Weights of a small transformer language model: a variant of Adam for these matrices.
Each number is 50 + 10 x the weight over the matrix's rms, rounded and kept within 0 to 99. Layers, rows and columns count from 0.

# v: layer 6 attention value, 96x96, rms 0.0938, rows 2-38, columns 0-47
# o: layer 6 attention output (transposed), 96x96, rms 0.0905, rows 2-38, columns 0-47
# q: layer 6 attention query, 96x96, rms 0.111, rows 32-63, columns 0-47
# k: layer 6 attention key, 96x96, rms 0.111, rows 32-63, columns 0-47
v2:29 52 53 52 53 40 59 43 54 57 41 58 51 47 49 58 58 61 50 51 42 57 48 28 49 42 45 59 46 36 43 50 67 37 50 65 54 47 53 44 39 43 62 49 55 41 46 60
o2:46 53 46 55 42 47 60 50 51 54 71 54 51 40 39 59 43 58 47 43 50 50 55 53 56 61 29 55 48 29 51 52 55 47 47 55 50 44 44 51 41 46 50 77 44 47 66 53
v3:37 62 40 52 67 35 71 57 61 50 60 46 60 44 30 53 48 48 45 55 46 46 37 57 60 55 44 47 53 44 48 52 48 56 39 75 66 64 36 48 50 65 53 42 66 60 38 44
o3:29 32 38 41 42 55 60 57 42 42 63 61 68 59 62 57 37 61 64 52 51 60 43 61 53 54 38 45 44 53 43 60 54 64 35 61 35 83 47 56 44 50 55 43 42 36 38 39
v4:60 54 50 56 50 52 57 59 51 40 49 38 40 46 53 40 47 60 52 44 53 33 43 49 57 40 55 44 47 53 52 33 75 52 43 36 46 43 54 50 36 53 56 45 51 35 49 50
o4:42 51 40 56 47 39 56 62 54 43 41 43 49 44 75 48 73 54 57 31 55 33 62 48 56 62 60 41 39 60 49 59 45 44 38 24 46 43 50 58 62 45 26 43 59 35 52 77
v5:27 51 47 50 50 63 36 48 63 38 58 44 49 47 61 72 33 51 59 59 46 33 47 59 56 77 45 37 42 57 68 49 52 48 54 60 42 68 48 47 56 49 57 59 46 30 55 43
o5:68 60 45 40 65 50 55 38 54 40 67 69 38 47 37 50 37 36 37 69 42 28 49 43 55 57 52 50 63 62 49 41 50 66 53 56 48 59 55 71 31 65 56 44 41 49 64 40
v6:56 45 56 50 55 48 28 46 62 69 46 46 61 55 51 46 37 67 47 55 33 54 57 39 47 52 46 57 49 48 48 44 34 41 70 32 29 47 55 62 60 36 56 51 44 34 49 55
o6:43 51 70 42 49 45 39 38 69 50 48 79 41 57 50 45 34 60 39 48 53 56 37 41 55 48 41 39 65 62 51 44 37 52 59 50 46 44 50 43 46 49 56 64 61 49 51 52
v7:62 47 54 37 45 48 49 47 44 46 54 38 58 54 60 49 60 48 44 50 61 48 64 46 48 36 39 46 54 48 49 56 37 53 58 46 58 55 67 51 30 51 30 52 45 71 41 41
o7:36 38 50 67 31 45 54 59 38 59 38 40 49 63 62 56 81 48 50 57 55 56 53 50 48 41 34 48 47 45 40 58 53 55 50 65 47 58 56 42 60 36 49 43 44 66 48 57
v8:58 60 45 32 42 40 50 58 63 64 50 48 65 48 36 53 51 44 45 53 39 60 68 54 62 62 45 41 45 48 66 42 46 56 45 38 50 57 44 50 53 57 43 60 53 46 64 59
o8:68 65 49 47 53 44 37 50 61 54 51 63 50 43 51 42 56 24 43 46 49 57 46 44 52 47 38 42 60 56 54 36 61 55 58 60 43 43 66 53 45 62 68 78 48 50 51 33
v9:47 46 54 50 57 49 42 46 47 61 38 47 49 63 59 63 49 53 31 71 63 38 45 54 41 57 36 34 44 59 40 40 59 47 55 57 61 52 42 55 43 51 58 59 30 34 59 47
o9:64 60 33 40 66 35 51 55 49 39 55 55 45 64 40 63 48 36 51 82 47 45 56 48 62 49 36 69 53 33 42 41 57 47 48 49 36 47 54 48 48 55 63 60 57 61 44 62
v10:47 33 69 45 53 40 61 66 77 33 34 64 55 52 45 49 44 45 42 53 57 51 50 44 42 38 51 57 58 46 43 65 60 49 57 63 38 57 52 47 45 49 56 64 35 52 47 49
o10:52 55 44 57 38 67 52 48 36 59 39 49 46 58 28 61 43 52 56 47 54 60 47 56 34 43 36 54 37 38 37 49 47 53 56 66 64 59 39 47 49 26 57 51 41 46 53 56
v11:49 63 53 48 57 46 56 64 45 40 61 51 43 52 59 55 38 59 57 40 55 36 49 47 69 49 46 51 56 48 69 40 39 21 38 52 58 42 39 52 34 51 49 38 49 38 55 45
o11:62 52 38 54 55 50 47 60 65 39 61 44 59 37 58 42 46 45 46 31 35 36 50 55 43 58 50 55 39 51 42 57 57 46 48 62 63 35 32 45 50 51 52 38 48 55 52 52
v12:43 51 58 39 65 51 38 44 49 36 54 45 59 50 57 60 52 71 46 54 57 32 51 53 67 53 48 54 40 47 53 48 55 58 61 71 56 48 50 45 47 36 55 43 61 63 60 53
o12:61 31 41 61 60 46 44 49 42 45 55 56 54 49 46 64 52 62 64 69 49 40 57 53 72 51 40 54 38 43 38 61 51 69 42 51 47 45 56 38 46 48 58 11 56 54 56 58
v13:55 54 63 61 42 57 48 50 34 79 56 59 50 48 40 51 69 54 43 52 41 71 43 41 46 35 42 48 49 50 45 45 57 53 20 58 41 58 39 53 58 56 52 46 70 57 50 56
o13:54 48 56 49 50 50 46 52 34 61 52 47 64 39 39 38 59 52 40 57 32 55 38 55 52 62 48 66 39 60 58 57 45 68 29 50 46 52 60 35 49 45 27 49 66 42 54 54
v14:59 54 53 37 42 39 45 46 63 44 43 53 45 47 43 55 36 48 50 56 67 41 75 55 66 56 49 50 51 45 56 52 42 39 75 54 52 57 39 52 68 69 47 44 46 51 59 46
o14:42 56 49 39 49 50 26 40 48 65 58 63 54 74 51 55 53 43 51 45 50 56 59 45 31 39 43 41 57 44 26 47 54 53 70 46 44 50 42 44 66 54 57 35 37 62 52 45
v15:38 51 59 52 52 45 35 62 45 65 52 61 48 54 51 55 34 66 52 53 27 40 56 52 48 45 44 43 45 56 62 45 15 44 74 55 33 58 59 57 55 55 52 32 49 49 61 46
o15:56 59 44 44 62 52 32 39 63 53 54 67 34 49 40 58 57 59 40 53 27 61 40 57 39 64 36 51 58 64 37 54 49 60 53 52 62 42 53 49 32 60 60 28 37 55 51 51
v16:62 44 45 39 56 55 53 40 46 43 37 52 56 52 43 44 42 36 38 50 57 57 62 64 57 49 59 63 46 37 57 59 49 53 54 46 50 58 32 56 42 55 31 46 65 34 46 52
o16:67 45 57 40 53 66 42 39 43 61 47 54 62 36 57 33 63 46 35 55 53 64 52 67 49 42 54 38 30 43 54 59 57 55 49 67 53 55 61 44 53 47 48 64 52 45 36 35
v17:77 52 53 42 59 58 36 62 50 70 54 46 52 43 54 55 54 50 26 53 43 57 54 41 73 48 59 51 46 50 43 42 63 49 49 31 61 45 63 61 68 59 51 50 46 47 53 52
o17:40 53 58 43 52 39 35 48 63 39 46 46 68 73 52 51 45 62 30 50 57 56 48 36 72 47 48 47 77 53 56 36 57 58 45 42 45 49 52 43 64 41 42 59 47 40 38 46
v18:57 44 48 57 54 38 46 48 49 54 53 49 43 47 41 53 44 67 46 39 51 48 59 48 42 47 49 59 50 41 50 43 63 43 56 52 57 48 37 53 45 60 38 59 40 53 45 51
o18:53 51 75 41 37 37 40 49 50 50 52 55 54 52 63 47 61 45 43 26 60 41 32 46 64 61 36 48 50 45 51 46 38 42 55 57 53 45 29 46 47 50 62 57 57 49 55 58
v19:50 56 44 41 56 46 37 43 63 57 42 46 28 53 39 51 40 53 73 45 54 53 69 53 52 67 59 30 49 62 52 39 26 54 55 25 55 51 52 47 54 76 40 46 44 35 44 52
o19:46 53 46 38 73 52 36 43 55 59 44 59 38 54 61 53 42 45 59 31 48 52 55 46 46 50 54 38 72 62 42 45 37 54 63 33 59 45 45 62 53 76 51 62 55 48 34 47
v20:41 51 52 43 52 51 38 40 48 62 32 53 64 47 54 39 52 50 48 56 38 52 54 46 59 57 44 51 44 50 71 60 51 61 46 47 67 42 46 40 46 52 54 53 66 68 53 62
o20:46 35 54 58 46 55 51 43 40 60 57 60 74 51 48 50 42 49 62 58 36 64 65 47 60 51 45 53 49 47 54 55 58 54 64 56 62 31 56 35 43 42 38 30 49 60 40 50
v21:64 51 68 60 46 52 61 43 31 63 47 50 35 48 48 56 62 57 42 46 57 45 40 57 46 47 67 47 57 57 52 43 34 57 64 39 53 51 42 46 58 53 53 48 45 54 62 40
o21:58 55 42 55 55 44 43 44 38 55 34 42 61 60 46 63 62 55 55 51 45 48 67 48 39 57 70 51 68 63 41 54 53 47 39 27 54 45 41 52 53 56 33 22 50 54 41 56
v22:68 44 34 62 52 40 55 64 54 50 60 38 54 51 52 37 50 44 46 38 64 57 55 37 57 42 50 57 49 43 48 53 54 41 44 51 46 45 71 47 55 59 30 53 63 52 35 46
o22:46 51 35 52 44 38 61 56 58 56 35 40 51 57 57 39 56 54 46 57 62 41 50 53 43 48 49 49 36 51 55 45 59 28 41 59 45 50 49 46 61 52 52 71 61 47 49 55
v23:33 46 43 51 53 58 65 43 85 39 49 47 42 53 55 27 52 44 49 48 54 40 57 73 40 36 66 58 56 56 40 46 54 38 55 55 55 62 49 58 67 40 56 41 40 41 49 41
o23:42 37 46 41 52 66 64 44 47 48 50 39 55 52 58 49 59 51 59 52 64 64 34 52 48 54 53 41 57 45 35 51 40 39 53 27 49 75 46 59 59 49 42 45 45 43 47 51
v24:42 58 58 54 66 31 41 52 55 46 51 46 31 50 66 46 66 54 44 36 41 49 38 41 53 44 32 57 61 62 53 49 53 34 38 33 35 49 50 47 32 61 36 53 30 57 53 54
o24:36 52 60 60 61 44 45 54 52 45 40 51 51 26 42 41 52 62 47 31 46 39 53 43 42 54 54 51 47 64 43 47 54 49 44 58 76 52 36 50 47 36 43 76 51 57 59 60
v25:49 60 62 60 53 37 60 44 34 59 51 51 48 56 61 56 61 60 62 55 43 39 32 42 36 46 39 51 41 58 43 42 43 47 48 35 52 56 45 53 36 58 41 45 38 45 57 39
o25:34 56 61 57 43 47 60 30 45 49 27 55 41 59 59 66 64 59 42 63 53 62 39 53 41 71 42 53 50 50 41 49 49 45 42 40 59 50 51 56 33 55 43 52 47 49 43 69
v26:51 41 43 54 55 52 51 45 50 58 43 37 78 51 63 57 49 64 54 51 52 44 52 45 58 35 57 51 39 39 59 46 66 28 69 38 57 28 46 54 62 32 60 38 48 65 58 42
o26:42 38 56 68 38 39 42 37 50 42 45 51 72 65 74 63 63 64 54 73 44 57 48 44 63 64 44 37 62 29 54 38 53 42 57 41 48 43 48 43 58 41 45 28 51 51 47 68
v27:44 42 42 39 51 52 51 53 67 38 59 41 56 48 42 29 35 27 44 35 63 46 54 36 38 52 64 57 53 56 54 38 50 51 50 35 38 52 60 50 48 49 39 63 35 75 42 68
o27:45 37 42 62 49 50 56 53 62 54 48 43 44 20 57 27 43 37 68 34 51 53 60 50 60 36 58 42 49 63 61 20 45 31 65 53 54 52 47 65 56 42 52 74 46 45 48 36
v28:33 46 49 49 40 55 48 43 28 34 43 57 55 44 42 47 52 35 48 51 52 62 55 48 42 54 42 47 49 46 48 63 59 45 41 50 58 52 63 45 52 49 35 56 46 56 48 57
o28:53 45 55 58 38 53 62 30 42 43 47 44 52 34 35 54 56 45 59 62 50 51 53 55 65 37 67 63 49 24 50 53 55 47 50 60 51 53 74 47 54 39 32 56 39 45 46 33
v29:47 52 56 37 61 43 48 57 52 49 45 52 49 47 59 60 58 65 59 44 52 53 64 48 80 57 72 45 35 34 55 47 57 52 63 45 59 36 44 55 72 44 36 41 38 54 50 53
o29:57 52 35 62 50 30 45 42 60 41 64 47 65 49 54 57 55 50 48 45 44 46 50 60 73 49 47 56 77 48 61 37 48 54 59 29 73 46 43 59 64 63 42 01 36 54 38 70
v30:69 67 36 38 47 19 55 32 28 73 56 57 42 43 57 56 56 66 55 37 56 54 33 47 59 44 58 52 52 44 48 43 49 43 45 34 78 44 43 44 52 44 46 42 41 46 59 52
o30:30 52 52 46 49 29 56 42 44 56 37 51 59 41 69 59 63 61 48 49 64 52 34 52 57 53 69 41 69 43 41 47 48 39 49 26 58 49 43 50 42 64 36 52 44 41 52 42
v31:43 40 54 53 60 71 44 59 47 53 58 59 47 45 51 54 36 55 43 44 56 32 31 60 54 55 43 48 56 75 46 34 56 54 43 67 58 60 53 46 45 41 44 39 54 59 43 59
o31:37 41 57 40 59 60 59 40 60 44 53 45 51 35 54 45 36 49 60 53 65 44 52 61 54 57 50 68 48 61 44 58 32 51 43 65 47 54 56 51 28 52 44 32 44 35 58 43
q32:56 48 53 46 47 55 43 43 35 51 41 26 51 54 43 40 51 52 64 65 54 64 65 48 55 33 48 25 53 45 41 47 51 46 57 49 40 41 33 45 53 49 34 66 52 57 39 50
k32:44 50 21 51 57 40 39 37 51 46 56 57 61 44 52 62 61 48 47 51 46 43 55 39 69 46 45 45 59 57 46 73 52 40 41 44 52 53 41 34 39 61 63 58 44 48 51 40
q33:44 49 50 59 45 36 44 44 39 55 60 60 53 54 48 50 62 47 50 27 49 47 65 42 59 51 40 37 37 59 68 56 56 57 40 63 55 54 43 55 48 47 67 51 42 57 65 54
k33:34 26 43 38 53 75 55 64 43 38 27 52 62 39 47 56 64 29 61 69 42 49 32 73 57 39 63 75 49 48 38 51 46 47 63 57 58 67 41 29 47 48 44 59 46 58 33 15
q34:50 49 59 40 61 52 46 45 54 54 41 47 46 40 61 41 53 53 59 39 48 52 46 56 47 51 53 46 47 49 44 39 58 47 44 45 46 39 54 55 53 54 48 51 54 59 48 54
k34:64 96 89 62 65 26 33 24 52 58 45 22 56 29 58 47 38 67 54 40 69 58 70 22 52 83 25 12 54 51 87 59 24 41 27 61 28 45 58 72 62 58 61 53 53 58 49 99
q35:52 56 51 29 58 41 46 61 46 52 48 38 43 52 52 51 40 51 33 53 61 67 49 49 62 41 49 43 54 50 57 38 34 70 51 54 58 49 50 41 56 71 50 67 52 61 27 54
k35:52 59 43 53 42 42 39 44 58 71 57 36 69 43 58 55 64 42 43 46 51 32 61 61 56 55 45 65 57 42 53 65 46 34 61 40 41 37 55 44 48 56 51 62 51 37 66 48
q36:64 51 55 53 45 37 47 52 55 58 39 31 50 51 50 56 47 57 60 66 56 64 43 45 53 59 53 63 55 51 48 66 43 40 45 40 47 48 47 53 66 53 51 52 58 48 53 58
k36:65 44 32 58 52 52 53 56 49 39 49 59 53 42 54 61 61 54 42 32 34 46 66 66 63 42 65 54 63 28 55 62 47 49 53 57 43 48 27 43 50 55 53 51 57 47 41 43
q37:47 57 29 57 51 48 43 53 31 36 60 51 36 63 33 58 35 43 57 72 39 54 78 51 49 38 63 49 31 56 57 44 47 60 46 61 71 43 31 46 61 43 57 61 36 57 62 41
k37:51 33 45 42 45 61 54 41 51 49 49 60 44 55 45 42 54 47 56 45 50 47 45 61 44 44 46 57 47 52 43 47 56 52 60 55 57 41 51 50 46 58 52 49 56 50 42 47
q38:39 56 73 34 69 53 67 38 78 70 14 38 45 02 81 29 50 77 68 16 61 77 25 76 34 46 33 40 70 38 35 38 59 22 31 26 27 44 72 67 30 81 33 57 70 50 24 78
k38:51 52 52 66 45 53 51 40 47 52 46 52 61 27 49 59 58 59 49 41 49 47 55 54 60 49 53 42 53 47 57 61 43 48 48 58 54 46 47 54 50 51 50 58 58 43 56 53
q39:37 60 40 53 57 57 47 46 50 58 45 63 60 32 42 49 63 49 47 41 45 50 53 48 60 32 63 39 46 40 40 32 50 55 51 48 63 50 47 46 56 36 54 40 54 42 45 52
k39:29 30 42 64 42 51 43 39 42 51 57 55 59 43 45 51 57 49 50 50 55 47 58 22 50 58 41 48 42 58 61 56 47 62 61 47 42 57 54 51 57 60 51 66 36 65 50 41
q40:46 47 60 36 69 39 23 38 43 40 26 57 70 46 41 51 51 33 32 63 48 49 58 69 43 48 54 37 46 50 48 43 59 51 45 59 62 41 45 62 54 52 35 49 25 56 50 25
k40:67 58 38 58 29 62 48 40 44 44 67 46 51 46 55 60 61 46 41 37 57 64 65 48 65 49 39 55 60 64 68 71 59 49 44 54 47 28 51 42 45 38 47 61 51 38 51 38
q41:64 49 50 56 54 48 45 59 60 58 58 55 46 64 37 34 42 31 44 55 51 49 54 34 43 61 27 44 44 38 36 53 56 53 52 42 40 51 62 39 33 47 61 45 46 45 53 50
k41:41 54 40 56 64 32 37 57 44 32 71 51 40 49 58 48 44 31 56 46 47 44 64 42 46 40 54 66 44 67 35 43 50 52 41 53 41 50 48 51 45 41 64 34 65 43 51 61
q42:60 48 48 70 52 53 58 51 49 46 44 52 54 53 37 58 59 67 63 51 41 40 40 38 49 53 39 53 48 58 35 33 59 63 54 40 54 42 42 53 55 55 70 48 56 49 61 58
k42:58 46 43 38 64 42 45 50 56 55 46 54 44 48 49 31 35 50 62 49 58 50 54 49 44 54 59 40 56 44 51 31 58 64 54 55 42 60 61 51 44 58 54 41 52 40 51 49
q43:36 47 49 52 58 62 64 45 53 44 56 51 56 39 47 50 45 40 58 43 44 50 41 54 58 49 42 48 38 33 49 42 48 43 41 49 53 52 41 53 27 66 46 51 43 53 62 50
k43:37 35 55 53 45 56 50 36 53 54 45 39 52 59 53 46 47 48 35 39 58 47 55 56 40 54 29 48 67 42 52 76 44 56 36 49 41 54 56 66 59 62 60 48 52 47 64 33
q44:55 33 41 46 38 50 66 61 60 66 65 53 57 51 63 41 32 56 73 36 50 43 46 55 43 25 44 51 60 53 53 44 54 54 71 53 44 51 41 63 40 42 43 50 54 45 57 43
k44:63 48 44 59 49 27 45 58 54 52 33 54 68 48 48 79 42 33 42 61 53 57 44 37 68 66 18 35 55 49 42 49 50 30 36 64 44 62 52 43 44 66 56 51 51 66 33 36
q45:40 38 58 60 50 56 63 46 56 59 32 47 48 56 47 29 46 42 45 25 52 54 45 42 57 30 41 38 56 57 57 28 39 49 57 51 39 52 53 60 64 48 42 54 55 18 47 47
k45:54 46 65 41 52 47 22 61 38 59 45 44 76 45 46 58 45 35 46 52 65 62 50 35 41 52 63 60 44 39 50 57 45 46 50 34 50 64 55 55 50 30 67 59 48 51 38 45
q46:54 55 39 37 54 29 47 59 41 50 51 48 62 71 62 64 74 45 46 56 51 18 63 71 52 37 45 43 25 41 55 52 59 57 36 54 38 58 71 45 54 59 60 47 55 48 67 49
k46:67 58 35 48 32 51 37 55 55 47 51 48 50 50 29 53 40 54 47 31 46 59 60 56 48 52 52 54 41 67 50 60 41 27 41 60 61 41 51 51 52 56 39 39 55 32 69 69
q47:67 46 44 29 51 63 49 79 38 55 30 21 61 58 50 43 51 49 47 57 59 34 55 47 42 43 52 56 38 61 40 69 59 55 42 56 46 44 57 51 54 52 43 43 55 55 60 55
k47:64 66 34 44 36 48 40 68 52 31 61 64 54 47 45 49 70 50 39 39 54 46 63 52 34 51 58 64 49 55 36 68 63 52 44 56 65 47 35 58 57 34 50 52 54 44 66 57
q48:55 34 39 52 34 54 56 66 40 34 58 59 59 55 43 37 47 55 50 76 54 43 47 43 49 43 35 50 48 51 43 55 54 43 53 68 45 50 66 65 44 59 49 57 57 45 60 43
k48:74 39 47 40 51 51 48 56 69 44 53 41 35 54 46 52 45 54 49 35 63 44 45 46 29 39 47 47 56 49 39 52 60 49 56 52 45 50 53 41 37 26 61 71 47 74 71 46
q49:40 57 51 50 46 58 36 36 37 46 55 71 63 50 51 52 40 63 40 15 57 53 70 42 59 41 54 37 52 43 55 52 49 65 53 48 57 59 45 59 52 69 48 69 39 34 58 59
k49:57 45 63 43 44 50 64 35 22 43 63 54 47 36 37 59 39 52 49 42 39 49 36 51 43 57 43 60 55 54 52 47 51 38 62 51 53 50 68 55 31 63 49 50 53 47 53 55
q50:46 54 45 60 62 62 50 44 52 50 51 61 46 31 38 65 67 63 57 57 47 36 60 54 51 50 55 61 43 56 42 59 51 53 47 48 57 49 48 48 43 42 51 56 63 63 55 49
k50:31 33 59 44 41 44 57 45 35 51 74 63 46 57 72 54 58 48 45 63 43 70 43 37 39 45 40 42 52 39 51 47 50 73 61 68 49 46 59 52 49 52 45 49 50 57 60 46
q51:66 57 32 47 46 48 50 52 63 58 57 65 44 36 47 39 53 50 42 42 49 50 58 60 60 37 38 43 72 51 43 56 47 55 48 33 49 40 47 63 53 50 61 46 42 60 51 49
k51:30 51 61 35 53 47 50 52 50 51 54 59 48 46 42 50 43 57 49 62 48 40 42 34 56 47 47 37 49 38 58 68 52 59 45 42 38 54 56 67 46 62 43 66 52 56 34 54
q52:48 43 56 43 45 65 54 39 53 52 24 52 48 35 70 30 57 60 55 58 57 54 52 58 38 50 43 42 43 49 37 52 69 43 60 50 60 41 50 56 45 69 40 64 50 49 37 66
k52:63 29 51 54 49 56 67 52 46 53 39 60 50 45 50 48 55 47 47 42 42 52 61 36 50 29 51 47 38 38 54 64 54 60 50 59 24 60 51 63 60 25 47 57 43 54 37 46
q53:42 40 26 52 41 69 30 69 44 39 56 46 64 48 39 52 48 46 51 60 54 51 27 67 53 58 30 50 70 56 54 39 46 51 62 40 38 60 64 47 50 58 49 37 48 60 32 44
k53:51 52 48 44 50 48 62 40 55 48 65 45 50 58 38 60 50 45 59 51 44 47 59 50 57 38 35 43 45 67 52 54 41 62 44 30 48 46 39 56 32 69 48 64 37 48 46 62
q54:61 52 55 47 50 57 58 62 38 29 51 38 39 57 46 39 62 37 47 55 49 42 53 63 44 53 47 55 34 48 36 59 62 51 58 36 57 47 47 52 43 52 27 67 45 50 30 29
k54:63 49 43 61 32 65 46 35 53 57 59 42 59 64 50 50 54 46 53 36 29 48 61 50 52 53 56 60 44 62 40 57 55 56 57 58 53 53 56 51 53 63 38 50 60 50 45 26
q55:42 51 52 45 49 69 63 47 44 45 34 46 47 42 51 32 70 32 38 34 51 60 45 57 45 61 54 55 46 55 48 54 45 51 62 56 56 57 60 53 53 47 64 52 73 72 42 37
k55:58 46 61 58 42 60 52 54 35 38 67 51 69 54 40 41 29 47 61 57 32 45 54 53 58 42 35 48 47 42 48 61 37 65 53 54 51 58 35 44 46 35 30 51 51 48 54 47
q56:55 61 59 62 63 43 41 47 50 59 51 42 38 31 42 65 55 39 51 54 44 71 48 46 49 45 55 54 68 41 56 64 51 47 59 46 55 48 35 43 57 61 54 46 50 59 35 40
k56:53 57 62 53 52 66 64 48 51 36 30 32 62 47 60 55 80 56 60 63 32 40 42 51 54 54 46 41 46 40 47 52 37 51 62 39 47 44 50 65 51 45 41 62 52 69 56 47
q57:55 69 60 50 37 63 49 49 49 60 45 52 61 55 47 45 49 46 33 59 42 45 26 59 42 43 47 57 37 64 51 54 52 61 50 57 47 51 54 61 54 56 45 46 54 49 54 44
k57:55 43 38 52 44 58 42 34 58 32 64 47 48 48 61 55 47 64 40 48 47 49 54 51 40 65 50 54 51 47 57 47 53 46 45 37 40 65 14 40 34 33 48 43 41 36 75 46
q58:52 71 52 46 46 49 55 34 48 46 49 41 48 55 47 48 36 60 54 33 27 61 58 45 40 56 58 52 54 52 49 37 44 59 54 57 49 49 36 64 55 40 56 45 49 59 57 45
k58:51 73 49 41 68 55 54 46 38 49 56 24 41 42 43 52 62 41 60 55 63 49 56 66 45 55 61 47 57 50 61 55 48 46 47 47 63 56 31 57 55 43 61 45 43 60 51 39
q59:49 49 60 51 59 62 37 48 63 54 53 35 34 47 41 39 25 73 55 54 53 47 59 45 51 46 66 43 53 52 51 27 50 46 58 43 50 45 50 37 52 64 38 49 41 71 50 45
k59:52 69 36 63 43 39 60 59 48 49 41 44 54 35 60 62 52 38 57 53 43 49 50 52 54 60 52 64 52 62 50 51 43 62 35 55 50 47 40 28 43 63 57 64 57 51 48 42
q60:54 57 55 63 50 39 31 56 62 52 47 44 37 51 47 22 44 61 56 36 48 48 59 39 53 47 46 58 44 39 57 40 56 57 60 42 36 40 59 58 68 42 52 70 53 40 66 57
k60:59 50 45 48 56 45 48 49 39 58 63 41 26 36 73 57 48 39 54 69 46 52 52 50 41 56 48 39 53 48 46 42 44 58 58 35 45 46 54 45 47 43 52 56 59 54 44 63
q61:30 42 37 61 49 42 49 47 61 65 28 52 47 44 61 44 39 65 44 33 60 54 32 60 38 38 57 45 32 63 50 47 58 45 42 56 43 36 32 42 38 35 45 59 46 52 59 61
k61:57 42 60 57 50 51 49 58 51 58 58 53 54 40 44 60 46 34 44 46 47 49 54 45 68 57 47 50 65 45 54 41 50 42 29 62 55 73 47 66 57 67 56 40 42 54 45 51
q62:54 61 57 29 53 54 43 54 41 57 43 50 64 29 59 38 47 43 68 49 49 48 55 60 39 44 53 43 63 35 37 56 53 58 66 60 57 36 29 28 38 55 38 44 56 60 48 41
k62:57 48 34 75 48 47 58 48 50 59 50 51 42 48 62 57 54 47 55 57 44 45 70 33 52 46 29 41 52 48 49 56 38 53 55 42 53 71 47 35 66 53 42 50 54 44 42 54
q63:64 55 46 47 64 45 47 38 41 36 73 56 55 60 48 53 29 38 42 64 48 71 27 33 38 61 54 49 71 54 28 56 45 52 57 33 54 60 60 39 48 65 46 44 50 38 40 45
k63:49 60 41 67 55 52 52 49 64 29 56 35 39 56 46 49 40 47 73 47 48 29 47 65 57 42 44 75 39 58 32 41 59 51 41 47 53 27 52 55 56 41 68 68 46 29 51 40
v32:42 54 63 65 37 42 61 43 22 37 52 67 51 48 49 49 38 49 47 48 62 52 25 47 35 39 46 48 55 50 56 66 36 67 45 35 50 62 53 37 44 29 41 69 71 61 45 52
o32:58 45 43 62 30 47 58 55 36 42 41 26 47 35 39 58 46 60 60 66 45 59 42 57 44 59 61 77 49 45 63 59 34 48 45 69 60 47 39 48 41 45 43 38 37 52 45 52
v33:43 43 52 47 59 55 54 69 48 39 60 41 57 53 46 57 68 44 55 38 30 52 37 57 67 40 48 43 58 48 36 40 43 38 56 59 51 31 69 61 40 39 36 55 54 56 54 46
o33:36 36 53 43 46 40 48 53 60 38 56 65 59 39 54 55 62 61 42 49 59 54 55 72 54 27 56 44 55 31 62 42 53 48 45 34 44 45 54 51 54 50 40 54 58 55 35 60
v34:48 48 35 62 30 53 55 55 39 40 48 59 47 50 47 57 47 60 59 64 54 50 53 62 42 65 58 33 44 50 47 40 29 81 50 47 48 44 65 45 26 50 42 44 52 30 47 61
o34:44 36 42 46 44 51 47 53 55 50 57 56 67 46 54 48 31 40 69 38 51 65 52 56 47 52 56 52 50 55 51 44 45 57 51 65 43 30 61 49 52 51 23 63 52 40 41 38
v35:42 48 55 55 53 58 43 50 74 51 44 54 52 43 54 44 47 47 33 59 34 60 67 50 45 51 31 35 64 49 61 59 67 42 45 42 53 72 54 51 53 63 64 50 51 62 41 61
o35:54 68 54 56 40 52 54 44 49 54 51 58 37 63 32 50 47 45 45 55 50 50 63 45 49 48 40 54 29 52 48 67 29 57 46 46 42 55 51 64 50 46 59 58 56 40 51 55
v36:62 36 41 45 56 52 65 53 49 45 57 64 47 45 51 43 48 58 45 74 48 31 57 44 49 48 63 29 35 46 51 64 56 64 68 37 44 46 38 56 66 32 47 45 51 51 67 52
o36:58 49 39 70 53 33 42 44 67 50 61 58 42 77 51 52 55 56 59 64 27 51 42 51 48 52 38 44 66 43 39 43 52 52 51 41 36 32 47 42 57 57 59 46 38 43 44 36
v37:46 67 61 71 45 49 56 48 52 57 45 55 47 45 46 40 51 45 64 43 40 64 79 52 54 58 40 65 60 39 25 43 56 37 38 59 53 46 45 57 51 65 49 43 44 25 37 52
o37:58 55 45 36 47 48 43 68 57 46 29 44 51 58 54 37 47 36 55 42 62 44 40 41 49 35 47 56 41 69 40 65 53 36 61 47 59 53 52 68 45 45 57 57 72 51 54 20
v38:47 46 43 53 71 76 71 46 58 65 44 60 61 45 48 53 43 46 51 63 32 50 51 64 42 48 49 47 34 38 36 61 25 44 55 49 48 31 57 61 68 59 57 68 46 37 51 23
o38:61 53 39 37 42 53 45 40 67 40 43 52 51 92 70 57 53 62 57 73 54 63 50 59 32 53 38 61 61 52 36 60 41 54 51 54 34 62 44 56 68 50 52 54 51 42 59 61